{
  "num_key_value_heads": 5,
  "intermediate_size": 832,
  "init": "normal",
  "max_grad_norm": 2.0
}
Each number is 500 + 25 x the weight over its row's rms, rounded and kept within 0 to 999. Layers, rows and columns count from 0. Numbers have three digits each. The size before them is the row's rms in percent of the matrix's.

# layer 5 MLP gate, 832x320, rms 0.096, rows 178-235, columns 160-239
104:535559503527468520505469489492514485475510500481531536510547487542513529470525460507515471484473467480466521469486481473553506472551500464520485508533466513471476506473533477505469518510507493462512490532486492498463499457484501501480507476
102:496492495514477475503466514479492455489460484464527516527483504516496495500497531521538474493470487530464483487513519493470499503582495471515478502465503485487480517451503499491445484490543491517502515514510461502473460482517491506503523499
103:471504515477493492509517471470463471473485507498475494523453507552549491505526487526481526475499525481518550545475547477505450549521527497526531507469418529490536473522548473461490469512539467495489505487486517458524481516520505483488511521
096:520469504509495471528506513514540494528507448496497489517554509492481529454492484499525508486476463495450456525523485530531464499510471504464501455513521492470495497507457478483537481473508517522521492524494477531463516490511498533453516508
098:524539486492463483489553498523466488490457488521504536542469501467483497518508513507514488524482492550473537467522473521482441491519461514502489494476464489502497483499512493481551531537474503545447524461515476471540478490495509515487519522
105:534472496479479504535503509469513460493474462507484498551485496501499495530480502517558476474498525507497500557465494572509521480508493487475495503454505509507511533513519515508463473516539471500505481514503513510498511486526463474498492500
102:519528509507513525509497490470460502521458480464491493502515474565456469482492528505493490440469511493492508477483507515495476453486460530474480482492477516507505553492490480468503477488470525511465521522526505479518518501547467521506538544
102:499482487532548464479505524518489543531475500526510487493498484519511498533485490541489491491477513536478503519501524540508470476517485457475469500513517472505524506492508480512474491505521525497503523509560519531494551521505508477496476558
107:509496488513506501528522452503507516500529530477487525501496489527469538451482489538527549495463488488511500464472501523502499501517530477485482489544487509478529530515520497488491489544552519513486598492438489538492475508485448515485502553
106:506504541546474521478506524523506491476521505469514462489534481499508525546488481527457531535470496462500484506506499504467552496521492509513492471484519504493489528487479488466502507527461514483555487482510488502527477534471498533513479478
102:524507491494548529522502535484530456489517504488505485523521525535461525477481515452493472476481518532513498549494506474529486458516536503529488503544523538540531536481490558508504512453505523458533505505460504452498507539507497521457483490
102:512497495487471444534505532474540496492441526459553478501489545466522515490485494500496516523497490493537496491481497506468510576518464512495487517495490476467486493489474489504517468486513550511510516499523506495463493547478531478551507507
096:506466485512493475520481506539504478501460519427539519465473530543524520511490521546513551547488469503505498513462510489500492491534495497517521508517504521503499529489498489541443510517493478481482509490500500506471519445490508529475524491
100:496506483495522504469482494542532480516496536506522489515499486499487508477518458483506505487487486485499479525482482497462480525538474522502497486537525518483460478493505539498499491470523491477524481514508500520542502539480493529490511529
101:484517507474503525495485511487495550533463474542470529483470498455465530490524502473499437493513504494469522543489483465496495494573493540496551509493485483494473493488472474505496515489503503529501504474520511535527528507524510487505478468
099:482485563506503484488518481518516495499491483520497467497505487524499500494503501474505515475483547525498506516505513497462504483531510479510512497508486488501500517484498539522489512466530493505499495502502534470464483491550502454522489476
090:443506516487467528564441519491484530474471509521472545525491514489524513487476485469495495550528533476477475493519460505521489457486456542515488471501522509438491501486477471526529488492503516512504504469518472500534484497533480556507471493
102:539499453532471489493525506499492573562490495510503482448505468553511487504505513463500522501476502502520515471488492441496500480551481459485474451496505492521495458504493512502525518514507523531486488482498519512463526517449452518500533499
094:493499489497512533500466528508505530546517512477475472512523493497503523492566456504499494546500517545513536500520442491503506484498503526516514510525508474457477512520461517481498450510490490484539510486493496477509521520533497521476500489
098:525495518513510508521483516497527483528477544501533458447490446485486482488537518526489509516487505536499530465503500517509496471532511507476501508488486516451503489509470552469494523503513472509593460528565518516488527531498512447521543502
102:469519497464511549485506466486516466478531518523480474488502507520457494472465467463527541512496473550489463519508511526490512476520503488455499501541500493480490525478524487455497473508512505494478482475533533520496463505543529549530498553
097:527523507462488503486540527507490512450460489516474459503471465550517499523481452504492537492483534509495494480526493503490569484485499472507507493519472486505500518509486481490515495484454487522511517507463496514513510515462504509513469548
099:528504535490507518496464526487523448483517504503440502484466517508470494500501433466500525507483494504471484489489530517509519488501487480513493495500508504499471514476464485503536495505495501501501508495514452496508501505512477535458514526
105:519503493532501491475494514505512465510469577531513489529537546526487484473496508446453513488454515487540465525460495476515495489512440540518481542520490471504476484535491495533532540481450490520501508484489494479485512492502494535497497493
094:489512472487471502515475538493490518507545496471518542499508521492488498494506487522497500551513548487519475487538495505501497505538537481502472475494457529505531484501500453509486447472537507494493503539483518476499514460522533513532537501
108:489510507474495517526478496507497461498496486474506533469471509457493499494432494463530477535531495462480488453473514517469517504504419465463546479493512493508482543495544547519491514502520485528520522484521489524462481471521479530500516478
102:475502487481486473500465500514480517496491465463530519558473495499456488509491487490524518485480533531469525530484438525513521501486525493528500487508463521512504487537508480528577482512524485543469517531499553538518468499532469541507460539
099:501501501521507543511461481488505529501522486558493462536523486454490499508489536511475510521489495481472497528480488497517536525514502514490487482482535532462505516467481540550495455509528463487541469511522512492482543515506517515449497441
097:535506510495517513478500506547518491484543514539525496530546453559481502506523486520482538494498517536511511496500500501501498478523491523497494490497504492539500455550524535487504493470510474504483469495501519450499457485457532494489543555
098:482465528504519495471499478512495509557566503490547494510467513497505466501489540491514490534456510519531519477516467521503509463502486481544543455540462506475501488485529468523475512533477525507466505523523524465480507476466484474443507446
099:559516520508515521549501544492505485503464502512445527471500517516497521520485516488519488503508516479477504555475506478472524541530547519494482503526530497522471471499498499505442523493493547512524529451527494515533479465455547503533481497
096:508512513433489488518484506527516486542500515466486497501455494566471473524474529478485475514513507526497472499511500490514513477477479509489541425466492465458507501520500529471530500464497510476503476469522481536499504506500489493499533524
097:450502478501471500532524482507553534487474514525475455452499452485485515525475502531456511535506509549503535504523492509526502475543501503526487441490476472532526497507469481499494526496477496471513535518535502514468481469499480515503523481
092:525537440509510488485516459512514528525480486497474474508476464480546481518519530507509508493499515489465522487507546490445491507483507518517498511482492462508468506527505467483463504498504472505476512527507513538499472479519509515485474529
110:492491481495491468499470562514480531551485496533462485508487498503517553530580513506512440491513489519489494505483485484472495478514466479527530504499501504474508512422496495450510495474508522480539466501477476485486521496512484515452511485
098:512486526462490500460492514518518453552487502496516529497486540537518459511491483509491499508461511500476478519531475539494527475524512503494494457507498470453494497481491523502581456470540477508503497468485496501490505506518490502482511490
103:501446545544477512506547465497500533479498525509465462498492488525539518473484533503472469493479496480506480468462502510512526467501526498464512503500459492504479472552479489501468454554478482472506497535466526473547477485525503493484529523
095:511501469476467453492492454506543467527475518488485505499501466484497494489512488469545488494492528524479466530512481506488490475508525503489497504468529529513520533503529482468541530525520511524534501459484544540456483448487455497493475539
099:514546521491485475524578503492514496479518508527490487474456505505502553498465497521484472498484484486484506451494528508494494523501532489494506547467495491482499534490472527532520421513456486498492485491492483508495520488514498507474499491
100:485491502449501480526426484512521495498484513487501492514503484559488510481505454526483542510552536509515508484471512536509520506504511509508519493470501500526531485546503507462529526535514508471504515514467491539506484491501518528492515520
102:520486536480519476462519526506489523453493545497486493505530482513491511454482512454518508487499511522488501541508541572510467489522498530530501535512493486487516524498500521458506425536514479487540496532478491498551503505507495506535543514
101:500479503517553475474458495509529508470457513501566485520454457498500545486543456479495485501515487508489506494486496472498472532535460500517466513490487515509487531547501486528498486503528522488539521499516482494531507527475502512525496491
099:515490514497464514514510509479520507531527437452505497538495501505548542502483510507494513491476499517492527511511498504520499494477479553543516525505485535488501500512516523467480532507497441481487498475512475520513485523525475516525513508
099:521527543505471464489487512510486522492479499515468481480497482474461534523504464537470468532531517527510528486572461483492539518512500512496450526487467480501477501471444533517506478548536484455487520489534498509477490514481498509522455507
100:525455523488459493506464516505490513517523496484522505504525514495455487502505541511509518519518489489514531542462510524475466492515509486483518458524494498513505481523460520435523473494455494499502492530539558502485513478482520537501495503
100:505516518517501543509490493488562508514499545453472490524474544526540486498448471505510488535522503490509465515528550486502472464480524535525462499513506521500497482468496528486501454472498486518469504480504500478471474455487506526492488520
099:533548471538529508506501519496503544521523491517509544475538509512526460515498509510455543523538514521484487466470501499500463506541499497481488504528485514571494481512504496551529487497516501514494530498499488530481475510483500492462505549
096:494432456503502536502512516532537506511464533474502539467523514500496490474497524482522514456511554537484533517506508532451503483485499568495546523484539508508525518509445487523491495468462504496475505521479505545507520511482485530531515496
098:511512527518513475522471478498520510483494521488522508523529513491507465466523541511534549484508505518441522540514506504527508473511518495491477482452479483477479519506460489524496513480506483479508508446489533489506519504493481493442466497
101:518512506508529500550505502526511488503486528525467489499495474489476503567508463470502458468522512472541531514493526538530514519498471521512474521513479445519485512491514490496487497484500488546490513559535483491499509461495500503534498449
102:508501499482493512495515513482502516523532409491516508503476471518549472443484527488531510519492481443494516483480509510474496541485475477533489509538512487533517503468488522528531479499536526457525484501444486543512491520507515510503464545
103:471543505514532495536490513482514524495473486505510503485542492500479505490488514493452473507481516498517496477497505532461542485487514502475498496504530542466517497526477488515502511532558507504467532509482524537529506512507489517536471520
097:504496510519457528491513501482484488490521516451487497561503519508507504504559518498492476507510512498508521503488486530462480489502483501482505521507514549504488487540450505505454484463509520479498449523451506476492493471472505475457512476
097:495520480512472508464486526522515472510477514495460492492453492507493507518479481574512508483501524511497552494462522502481559486536511459481486480507487531523481551502467524511490541486468472504499485497497484476495515475495447544472486446
102:526527483552496490525494502501484518485516502541493499524491491507503463482489539510473540503536509499507554510551529500487494517482464476490491491485475466537511523502501492453543496489525481497486486499496496502481484514491504529491515513
099:485450483521506536536501490545496507507517516566499528492552540479489472509481488486505496517490520512521506483498558528518514476491544523490507481516522519470493522460493508484470477500523456482517565493537528522473532477510514500486480509
101:474492477485514508504515543528482480493474483504446463532492469484537538495524527472464456506499518542509495484486517474509445498492513481485539483484458508496481476456506487470514464521473481485480437507469505468503495446437541502461508491
104:486487531478473548522469480549497502533474485478490525534532490473484493487521487444500554523527465502549525517491507505489511521515504497508515520507507535496493518501512488539484503509468502534505545492512526494523498495514517537511494478
# layer 5 MLP up, 832x320, rms 0.0979, rows 178-235, columns 160-239
102:516462553494497485494530513494484442492501530551539496502493504459540483529489461517485506520497494469486507525476472512550517483470502515537519496477554444537482523492514501480513487472476496510522483459500469473510519471547447506529487462
099:504495482520483518513519498487460497528514517492494497505502480478517527504520476496523506516491454506508526507463494479542476517500491491470509527546472487512529469488530504470532490484489516517522489469490509496481464478499543512468447506
100:490545514504485512513504497502492493517574493533550507518526553467514467498515505567485484527516514511424482526501495526555506507496513476511452515485455520514498526492496441494498467445514485526484447536559468487550487477490471547536503529
102:485512478509467552486494525463497511488479526509519522496516526472499502458547518523514491486512489525487502466461497524550492511519461488474527494496478520506500462512530504503505480479542487481490530512527479493501431551485493503494558503
105:503517493471510502474500524491493486508479493485454503511510482489521508488517549498500474461493436507468533521470516471518485551466508516468508519562490468532506494506470496504541490549505477530533494501450466516468526487519479485477511512
107:493520480489497519445524514493511478475509512528510471547468495495460457531482484524493533512448502514510466542462549501510527526499497519482476461525472516490469451499508521492481495489521478526470465501486512511510499488492490500462504461
101:514517515519530466520546479523477505476480511512540493510450552564547507484473479488511539513490505468472522465472492450499528479476513541500509495471534526516542502506451526509459516524481499501492514481480552454480514483488488505474503525
100:510520515486518498491464487493494533511526466474503507503490423560526511474512537445492477503484478510548525486498483445531528516467489463531502503501501532517480463503463515525512501539492567494523483499515510506499486514500438568501448461
097:493457533486530478478549505459538498511514482493532527543485492479463479521481494521499479501474509499510539483537493511481485516496511480484501464478479502473498476490477516488503469510532515461572523441482513521489524483490456462499524495
103:526493509436505515485508481531480502496455458487479489484496474476530507565514436521513501496463544456505469506467526519476505508498485494524485540492506490468509506473488533484502498528538523468521506492529463482478449518467484531511503532
105:450541524552475511459502544477559532505507487464509535501514480518501528546472527484514531518488485518519489482501505463487510487499451509530469502495487479546465466478510484477501549467522496498528492519496509474486497489522471490491433514
100:514463519459520512436495474533475492488507523521537468470518467522494523469487495485484498498473541509532481507461488489446487476534501476466557449557488501491475490504504540516493502526494459505488517443519445513517495479479523478506500488
096:453487491468496508490490506497490481483506520537482535488480487472523440558471487501486536508517527522515511474516472522464515537536527497475499469504518511533495560475530500485521534490459514460496526547436488493529478511538513464458528505
106:532471504483549463516522532513504516492483489513499545472534473515481498499498522530488507529485499513494514491488538501449516497510439494476522511484521497504497516492486484473466472507469538504498483498495512465475490541532518529455480520
115:541521497469511496494511506532516491462507549516465463531443453472523496493530496481524487523512461533448551517486521459487478491493519499505523511521527520504509483481509468489499511498476506550456476486546519525490525509551453509483501492
106:435483524499483483480515490488518512538488466488484454514530521534490480505510452496514502502523521482493510500545485495484505511473472488504518534522483509480511484489541525466510483490505472507455468465504491507481473483527438491545521537
091:479516525474506498527553495534530499473495502506514500465493503503470481508535507507545488512476482505521521490488488518520476463421488501508521501510517504485477472508513453533486514474510524549526501533501512503527498434548526450515481467
100:509506494493508501486476485504513501471465546481525498496485529476489516480548482498524533510517494498464470482515486489497512478492501521484513524562495488473510499515494497519476538470512475503527483539520475529492492519510529464484499507
095:483495483515506445505453454536534474479530532432474510495529513503477542490466498467470497501507519522504492494455480442483468482511464495504494502483484453528532530524520489488513542508502522491476458501455496502542523484484498501465528520
100:506505493550515498479524542487469499473478492475464508556487503528506530458497521487484494485507501531504489545485492501485529528549479473518522486494515469474524508475516544510525469541492477513492495460526486474500502520465553486482532512
099:509484499491501508562504516498523460496492521511517531498513495490505487477481521540490539509516502511489503503484492499502498513525469475461499484471460479480508524483491481451491509503517518459430503475524509536524491532505507525507517515
093:472486521503505457504503494505525489475518503510490499494508448542499463502534516495462518529516496511540488499467464465489458510479508505503524476537484480515470531516478485485488496492510528476504509565520476469571491491472480517492509488
103:507478453441484482506523519510492514526522486525490461490504528512457489478482547521513505499505490495540447531504480508437490511470487510499500492501559475509500509508495481499483485486474483492472537482532549494462431441497495494551498503
103:513488434509489530506520513460500495545532512521460497478542503493521502524504510526543551462504517520503499499525523514475510510508501485498504503497467483524443479504495492487526503519475457508491434500514467517468519472490506501475507504
096:508502498511493497509474483521474506527533496481503510530506517486490462514498541469525505494497523471438498524516488539486489510467496478493482514500510503488484467497547468503467465459537514493499480505503493478510510504522568572549512551
109:529515508431431496524478486461506515471514481511497455535526480524446487503506496490502520473501529522480485495472474497498476525493495505470504549512487498497499487499479472480469485530500479508442513515472483470492500451504566469488493467
094:508497511494519482452495520508513525474535507526514505511501482489540502492505457509511523449482501515513469444494521527498499511475450483472458511511461532478506450487509507529520479482547538484547481498524491503525482503494486510495555498
101:493495497510512492521494518470459495510464488479457474512538489504495523531494516552541532535542542535504491433517497444519486436524482436527490501498497500552456492502492495491508494487474546490520529481491500482479484494519520483463496486
100:516489502488514481532518541448501537528468531464491458482520469491530496484490517492438528532460454549508505457511502482491507450512465500449473461495473499512506466527477451457493471497463490512547477538485505472496525461505465520538479475
100:515520484532497470519512493533549479531473487480500459489506503526518480505529491505530494492473498533539451506495522558522493516515506491471500512514521492466504519533518502482485511485508512499479518466501519517494514486452496504502508529
099:493503485484451465476519474508477516525512492470491484481496538483531485477494518507470493496518533502482476516535523511435508509500491508524489498461501513503514465530532531493566483491482505479523497498545525472480455518517477502502524515
094:523476512456505497529507509498515552526511454495500508484493521537490516469532522476513515478492532498492498485522500486474483474499492479509501489449495507479485517532475500509482545513472528507475501501528537515498475514477552456481514479
104:530531559507488498490481471501470476505527532516513495454526500466481514488481486536472486468519495525478514476537516500483522481469541462500518478509523508490500433522505480486512518491497514509500512510492452468518468503516468495502533499
101:529517493509464492538532426493525499506514483509455515511509545476513487463523500462540525462500467514475516466529540550506509536482511492466506520487516516541479540496488459514528484495539487506533538471551475484435501511524468477477506520
107:512469482521509502513451494507503501516440468533458490479484499504489438507514491477445500462520472493492428480524481482540477484508504492489498517516490535501473514497493484478547473505498526510473500483504503510462499425484501528492546481
097:524531529491523467487457489536533493463513496525479486500489476436509509490504465516485557512491511459510496531436486504466530505479494513529527528436533486489455478560537478518502524499493502484498498463533466487532482500537519525504506506
105:485512523508489477500521510534505512489515410484525510485506498511503526548475498500540519510547518491487462516487475514476508497507477463499521533490482484461495514544493499516513520523486488487541488468498507519530442477484491506484486494
099:517473453531528512469521524561501509511534500498469512519522485502532460563499531442476469506466522526521505479476514496493504513521503512543480459519511516479472523506481465488546478497517513466500447509499488501464525510499491472489496463
102:507513478490512450475533579459481517469495544513461536556491454501515480467493484507490454494505466508495487527466544508444524475570523502490502515456494477457504538480480482499531460535473526506510499486502536506497497512492509529489549497
106:477454556526515523485545461442492491476508485481482503489489536484529492499503544518518521505524503502495492497494549506492480492523483469526488532481502541475497510487486483527513508496514492523500485481489486493500524484518476493495545511
100:500500503488475468531490526514512502495503491491499554499510525477482535498458517471502484494478497512509490522580498459528469525501533519493488457455490505515457536511473490517476483484535528509487523498521499546503522496476472467517505505
095:513508477483511528510501512513503458499521471446486452515498480526495535490499523527526526515523558522489523477516501496465541483462521485496479480499518544509499525469506495525521476453504448471501504489548525539520480523503505513492511485
098:532472505506523499462480500524530526498509475517545516514510538510449493538517462541506506479483485481534522473502504513481486462532464508466498561525493518482492534501503513473513533504467469476473503459541495521520509535495508488506546444
098:448566460460527522500508510487480481489489481463476529509536495484508492507513488525461518525471514508491468515517478504497505514493516529558525504509475517500552510509531459505492527470500482477479488471507492494496483532507510522535452519
100:498478511520463494539479496520457515464502493517508485455490515516519487545484502471459479534469474528534475511452470503476492479488537513522508495488496504512537523467450490515474504517490519513532495499472554500516469515528484535485523514
094:460449536474516512494518517453490466493519471484485523524497484452471498513504517510504463508511488491527513475557553500509446508500532479500538540512540519501468528505472519481487533504503516541484489505508496504500497468510536506453543456
100:512535477497506485488544473531492482466503482490532515504533529502508532532493455517478507469496530518475464524515528530495518509485485490482513524519484533479484462465472504486481558437483502510484471475496497458528491529461471471486464472
096:472476499514502517519516543462511477528506500499503502498498508530514447461532463518480483503480493502518469500500487577485517495522497518525479487519517498502520575516518497457485525534556462506504541444434475481483492550512503516578507493
091:528554433506485530533553525478471478497471476486484501483474520561516481509537455478477519498495513521531522503515528499479459527541473553472500479549527509507491510490481513509482489493564492505439516497525504497481516505463497527461529503
099:516517521485493560506519460491535480563497500486478478501486477547501510512498503520494489512515553498484491536460479521468554493489517481492501484530478480504483532464507562508511495509487552466475522498537478520466494493487519571449492522
098:507462522487485489500513501481486505517497503506459466476534505439473511511492494484509462507533500518496541499467538471559501497499521495529529497472546508478514521506493531451484539483475530510507492450512510508500482514469461452473497504
113:482431517540492533489509493518513491494528453497494488468515485485486501526517500525484477492490462484502513497474504506485503466497491509505490545489472513518505517505468452521500534559493488449500558503510486490508503568476505506511485513
093:513472481487544486471507487480510456471490528510497541488497519486502524475493460462501491523505488517512485477526512495506479550518534502519503478520491508492466535505483517502522461515489476479506534521527505493525497505531516498475501472
109:462483465481525479499517510468518513502488528503519486483457463472468530489516585459527538481465502517519526457500459502536533456506469507505521472520534490520577538449444498533519532513486476521517503495518453470497489534487533514503499485
096:514492480518501491459566519504465456555494512505509532463531508513530519515511460479509502522515508508490486467519532527470497540492485503499509501480483491484511521509460450503485519453492482509538547520511463538478514513519499486480478489
097:486497482490471493537453499479523471458528525494526519527487504518487469478512502473542457528499530483489519440520486517516495451507537474485487536549525526471533495469476471545515460511500479471522497513566502528476505516501502548497520462
096:521520517483501492497482487505479510510491501529537538503511545427508506494483502535485503497506517519491500449547505488504478504483437505488446510492530516522461504505500553463542515477487510499504525507522539459499508506477489495528464499
105:507485463487511533492504529489497526551506535502555567478504490481499507522489511510565480533441504518542464499495516457532499484523519502496442475447528493495478494453462468486517485510507504520532468486478485491538505546497497466494557489
# layer 5 MLP down (transposed), 832x320, rms 0.086, rows 178-234, columns 160-239
097:488482512466484517478523498466511480533504560529509505531473537482493508475479506486497510510492540530477445511464483501434486512481482502477496489512503519483487482487545518495517516487497469512507481510562507461548528536543466465473468492
095:495463522509505488492528511498494488511513478514479487458474506484512498507483507500539519514486529531495539528551535492463518467485471495539474517505471474555521534482478532490489534507496509499550485485498501504528517490519575523514465495
102:512480510523515513530475506501495534464506486509469510506489495532445509489546518526488518491497525512483494528477508480523488483537535463530494502491494512515536494491488510503514488556482494490510492526493526540554514500509460513548496489
102:531484456467501551517534494514486489532486472497488517472498451490494494500445535490504520487507486460500478497501495491565511497475479514512467466515483518453513534496475501536545499524512518497552533520459454490471528467502517475462483503
106:533485519456527526531492540511464520484461534524467479498538493488505487483526506544515484514508474506518540496461505476523557501509487490491516490534483532499504505515487457447504478505497497487533520495497476470486490507501483499503480522
102:503488486459506458484497470456486505489465486523480474533504520499493494469505514526546482522471506532468461487518500494523536492543485528481473492486480531496497497498509498503498499501515484476588425464519494499488478486546499485485493504
099:468483517502521461534531521476497573534478529474509520500547513501511517507483524512481471510502507509496483483518477482507514452537524531523518542479474487497502499492492474479463491470493513511516535468506479463482502498474511525533467527
096:489517554501545502510490508519503496475486662511503454521499521504509499478527497493513524481515494542476503492492487455444495456486507519456507526496502479522510485501494493506514510478517483502484520520506518480482513532509504520475550481
099:485487517516489488534534515517482486515524529463496572518468515534458516526511506572549518468540536517536507485483538459476483503510528505486485482525490526509514516498522528485519518523489506546497520511509465513487472490471482493513506550
094:505490492536510530554481501494505521476521588521536522494513473475454467499497513509493502477512483516511538471468511475520506488503559454514517489506516530541468473534517510507479494506477529524476510509533475539487556526457486477513527490
106:473479509493492496501491480502532502478531521493472526517497452536443484483511530492557496496481498535528503498486520489487556491532541511539480511470495501533470445529520514528469516493480494551550473473498521469450511518503451507481450499
105:492488493445560512503424471502503494495527430502531513492494486508481477540492508471500495464475488503491504517483466486493472521491500491481513512496472479530456496490479523481481486486505534534511506474505492464494492468509516472500452514
100:485536513513500483484489496474473497488487529513496485503516505508548510517517486538489536478513526514497473484530523438469503559514518495493463541523489466507462489486515495499493470501486538476487524567483517518472510530569510450456483515
096:529518523502534465499528514484470470456456509497518480486458513500521510450492512567444465474485493491517490480482479545436506521495503473500509531468500496530511539484477500489500489472457511549478510526504488430521514512514517518471504523
108:495474558460489525510490533484512532438484601497503455544489516476500471527509526476534485494508506505485521532483505498446484530551555475491494514518470498524479523459477487509503502527494466562518493516512503480521527502544526520476507490
103:510477455512479545460507543445479471511506402482504505479491518449514543470494530491519485480479500491473459521559501503527514491510524512512447488475509450493445495528497496515500505539469480518463481560444563513551492481502507504539480525
097:497474511502524545520476485463480511499472524479498492472466492534483532493486479512507489534523503490515434469496503505481513530482527525512462494474471523478477518449445504535508479533525541500506516507512522478508493454506446518488513514
102:513527492505530496512509475510505515497483558535496504503501532474549508501519510485514474490532531475501497512482515527503493439479531525506490515492481509473512512487493469530466506556492493508532480504490489517500492513514487468528482480
095:497506480507496528534528451489515486455463543466519502506519494471509499496479465520529504513514508475535494493529475503522551509470504480480510504482511476543489494499525459475480548490475503470527510509515483478562480481512484492475494529
101:473519488498495453447517493507492452504486537472514469458473471469539509468479496499531553517463509490528489500474453503495477468549567465536495526503518451489541489509493525465487493476521496476507495506448530470498536466480531499488515554
102:528491533494500535497474491501492500519490516479495503525501479480476466541522511475531508484506532491503496498482531480530492500500470498536478503481489501522516506501480482473496529473526497513556494544525493528482495519513505523525475507
093:522521477523543482515506476476511501469513537481517494505435454519516499538509475516513470511512539508511523534532492497475469474544534502475491495487473486485534491562542516472522500507444512523502532452496503473491492518471507515498507461
102:479492467478516497461523501488498517482505413488530550496488497525480520478461524527510496501485501467512514459534524514498517501459522514493558501499480513424522568489528487474481562518503513513493514476538522506479528458471496459494526483
101:490517476495498500464492490493489465520485498507481487434501517504492488486422520547447534454494501520472475482505520485498509466535497477471526462503525520511426583512476527549500529496499497528478465481518478490454497528478498532483502517
102:491475502474485518496486538453528552520498524501502510466476514474490524500496486472514492506447491509450502456500456436549494486544515539483549468507478488485512479513451471515505468506514502492500529541505508487462521515486509502508532474
106:500524475509489485485522500465470493506501558489448521498448477528465464476525512495541507519546512470519529507498480483530474525500493529486511518490517503475498508500469461510471532478500476502491499488480515514487489497483483511485485473
092:520513501499512520512477486519485485505504440444514528497526501459487539511498517443508485572490533507511446500470477507535490496469482488507513537519544509491491516485498457457520500507477502475507520469479481484511523537511483500507519491
100:544490491513515475478517526487514437478517614515506481562508479489518494463504475517522537508557507505500526527517530496493559510483516502488492484443508481506463522509489483537505493497494492560463431475546465509493520565531484515495513480
101:492485511490501479498506509477477531497435504485475496499507525483494510495446488484515500541469483548485479488508527519485487477511491476527520494456523509530521507508472437474545488527521500488505451463478521533489485517472477461520499504
099:503468480470518527474451492524480525505471503482520473499523484497453514475515547466472443515514499454458448502499488512528483528515443503492500525467516494517509471492488476475513462512507488494502498549490467483529508464532504536495499482
093:496471494489461534556502485495496509494485501524465514488467490480459488520477491490563523490472455483484459531498494511535513474484483501482522532481476532468466490494449522462493503531496474484502488529529537527548496515467446508484506520
097:507471451473496487515490505503490554498494459522524497501535508510537460514497535535515524508531483539492495518499507524521522473503525513502480531519469506533516560471478493505487488544506512487492491528471533498535518496472494470509522498
108:471448506527504477555493514513462485495495463456477494490517528505504523527533497525488509498501495528548500488476490521548531481502520500497535502457497539513502479450500536558504503496546495516477498505466491502535494510474494539510526530
106:491490499458452535500477519509526430474492553522449498466517543489462468529513538517446497489469505497505481501479479523514460542501525488523507522477514527515520508483490569496543491506535503503533504503555484490491500510498542506486520477
107:514526507531475528482512503516492478470489528495471468478501474486504456479490487508489529514494470508502478514516488483485476462462491508490514501553447550457495485485462515524528510523486485507466491492464451546498472470505461494499500464
097:483459494512499516484491461484491458504435458498507531489531525521505530526506470490554472521472511495500510470511485496519476495489496500457504496518469472527500505467513529526521534521512489487500523466502492451471491540512510505455458504
105:536541497507477499492507496480469461531476436528459570469472518497521517521511500468464528519564483463500481496487548506490510513520468540479493524502464501491547496535498511519532494550520466529550517484528490510481512478490500506470530525
098:486498534505495476504522485494506526525482541523513447553436468521503498530507483500455484551473495509471522492497494497450518499504487512493487491522494466525485551539520534483507470545539496508439467457506481499519474536496553515493510444
098:481524491468489479515548475512468557498514433533485486481485510486478470486505497543545474502484518507527492495474510545502473494469482506488520549515498498479484519504472440483518488492475495513497487456510537511457488497486476482522490489
102:447514465479444509515502487484484466506511488482527504483462538517475512516460532522469512527516510493485489491517530544538477512491502478514465494488518499460528539549523515497502527486537480481470506491498490492525533481548484436483523521
099:467495491436501470478482547498498476462489520509493519540530535488534463460507502509479553523513490536505518482572512492545485474491517525492479472429506493519462547547451495554501513515470461510470518478502505508547508535476520462487543457
099:489539498472489511520507516560516499545513463518533481483510559463502554472489497496486507494546483480507439512496443502509485492533492487532538538485492486460497490539527468472442482491536480486517499516465507493495546498535498504486484473
094:495532552517523496508519489481487521498517553476481480489501487527507531510522508486500495551500513515514487502478463517515476489460486511524516485501499494468485510475474517489534484481536487491470529489482480472475496503482531548503494527
098:488481488522450525540513463489540506555517495497494460558496494485491489487505501517471510461509519456525534492512503549493463487524509490484534549510501465476544504478509509496509445505533517494478514513474480508455432488531514485514499477
106:494464461503500530503481520465485488498558513505506458482526513532523476508472465503533446520521506484502557517507519466468487470541510503487453528518527510501508496517471491442501493469493536507532481484540479454470538438519452495488492517
102:505492487522518488473530503510488515478493503524525527494517492505468486484488504504449512488459534501505498499520463552500536512512497430485526494511501485496463517463508511465508499496499493526495463559538541518511505524472514501515508502
101:503500491479501509548483514496524479537484457502485469501485501478507529479561499483530531535496452486479532503496487490499504501535493539478515477469539517493480520516519476504531480513498495513513474531508516512535499443549517495486450520
100:485517464488490511494518473497462575539537516469541501528524494488517516541458479523472509490455481516524482534500514516575468533475483500486501512506525505507455505478544554544483500467542507513515487527484497469523491508526483481490494463
094:506493514480481507523471534551488517504517504503538515490527508515491540522525501502524501497517515489529518507494484533500506508525496483507528474479499456476511526493476523525472468491476508510494487483479532474509510509530457527461498487
099:550480469467503521503503499525531472482489535487519481498458496538478486554501549518497510491487483503453524492461470476475493517522544492523539476505511526460493495486527463547513547487537492523507521488534499498516481500484520494483476486
092:545524522527478465542475487512471461472518566510505471495460514534534493513462507513474543502463535512497481483500491494484485502500487501471474513505483537453569495527486472480488485525515453491506529491522464494530470496510490543516479486
104:525507498519503537510481460491511527516455494506481507507518481479532586521489529511467441497490477532507521494539480505503509550459482482487554539493502513520476471496497490506512471526497499489474500514446499474507490513472513522506454557
094:483449518489518461517525494500526439493489566511515467488535472529499490484485487549506525470502493449460484526474518514452532512509557483486472483492529483465498487523487552521537521533513492519501533516536486528512528491506485486507491540
110:463486477490537492497538510472457509513481412509471520539474472482506488513460517488529479486469465495532501510479493467507532518471504520494483518488520475464504521500468539504529507485454514506506501529529452496497492476561523495525468521
103:508467495487477506491550476513529513549491462518524491476534540487516540539516458482483528531473473511457490529513493495454477488514482508517516523466483503476511521509480493511486484484521482532513516517531467529463494479521515570496492516
097:472489511487518498527514490495470479454513559514487480491547466513489475514471496491534478487469498513463506502515473468462513479507496480433517502531476462520490512495541540470453478451480510509472544477532537486503534548542501465459507468
098:503502528508497488492510479525498482495501555483568549484524512525484468501517507518520507498529486481465508512519529503510529481528484502473447479471504484485512537485515529494551511506510472504528493491494486498446494540530508511495486522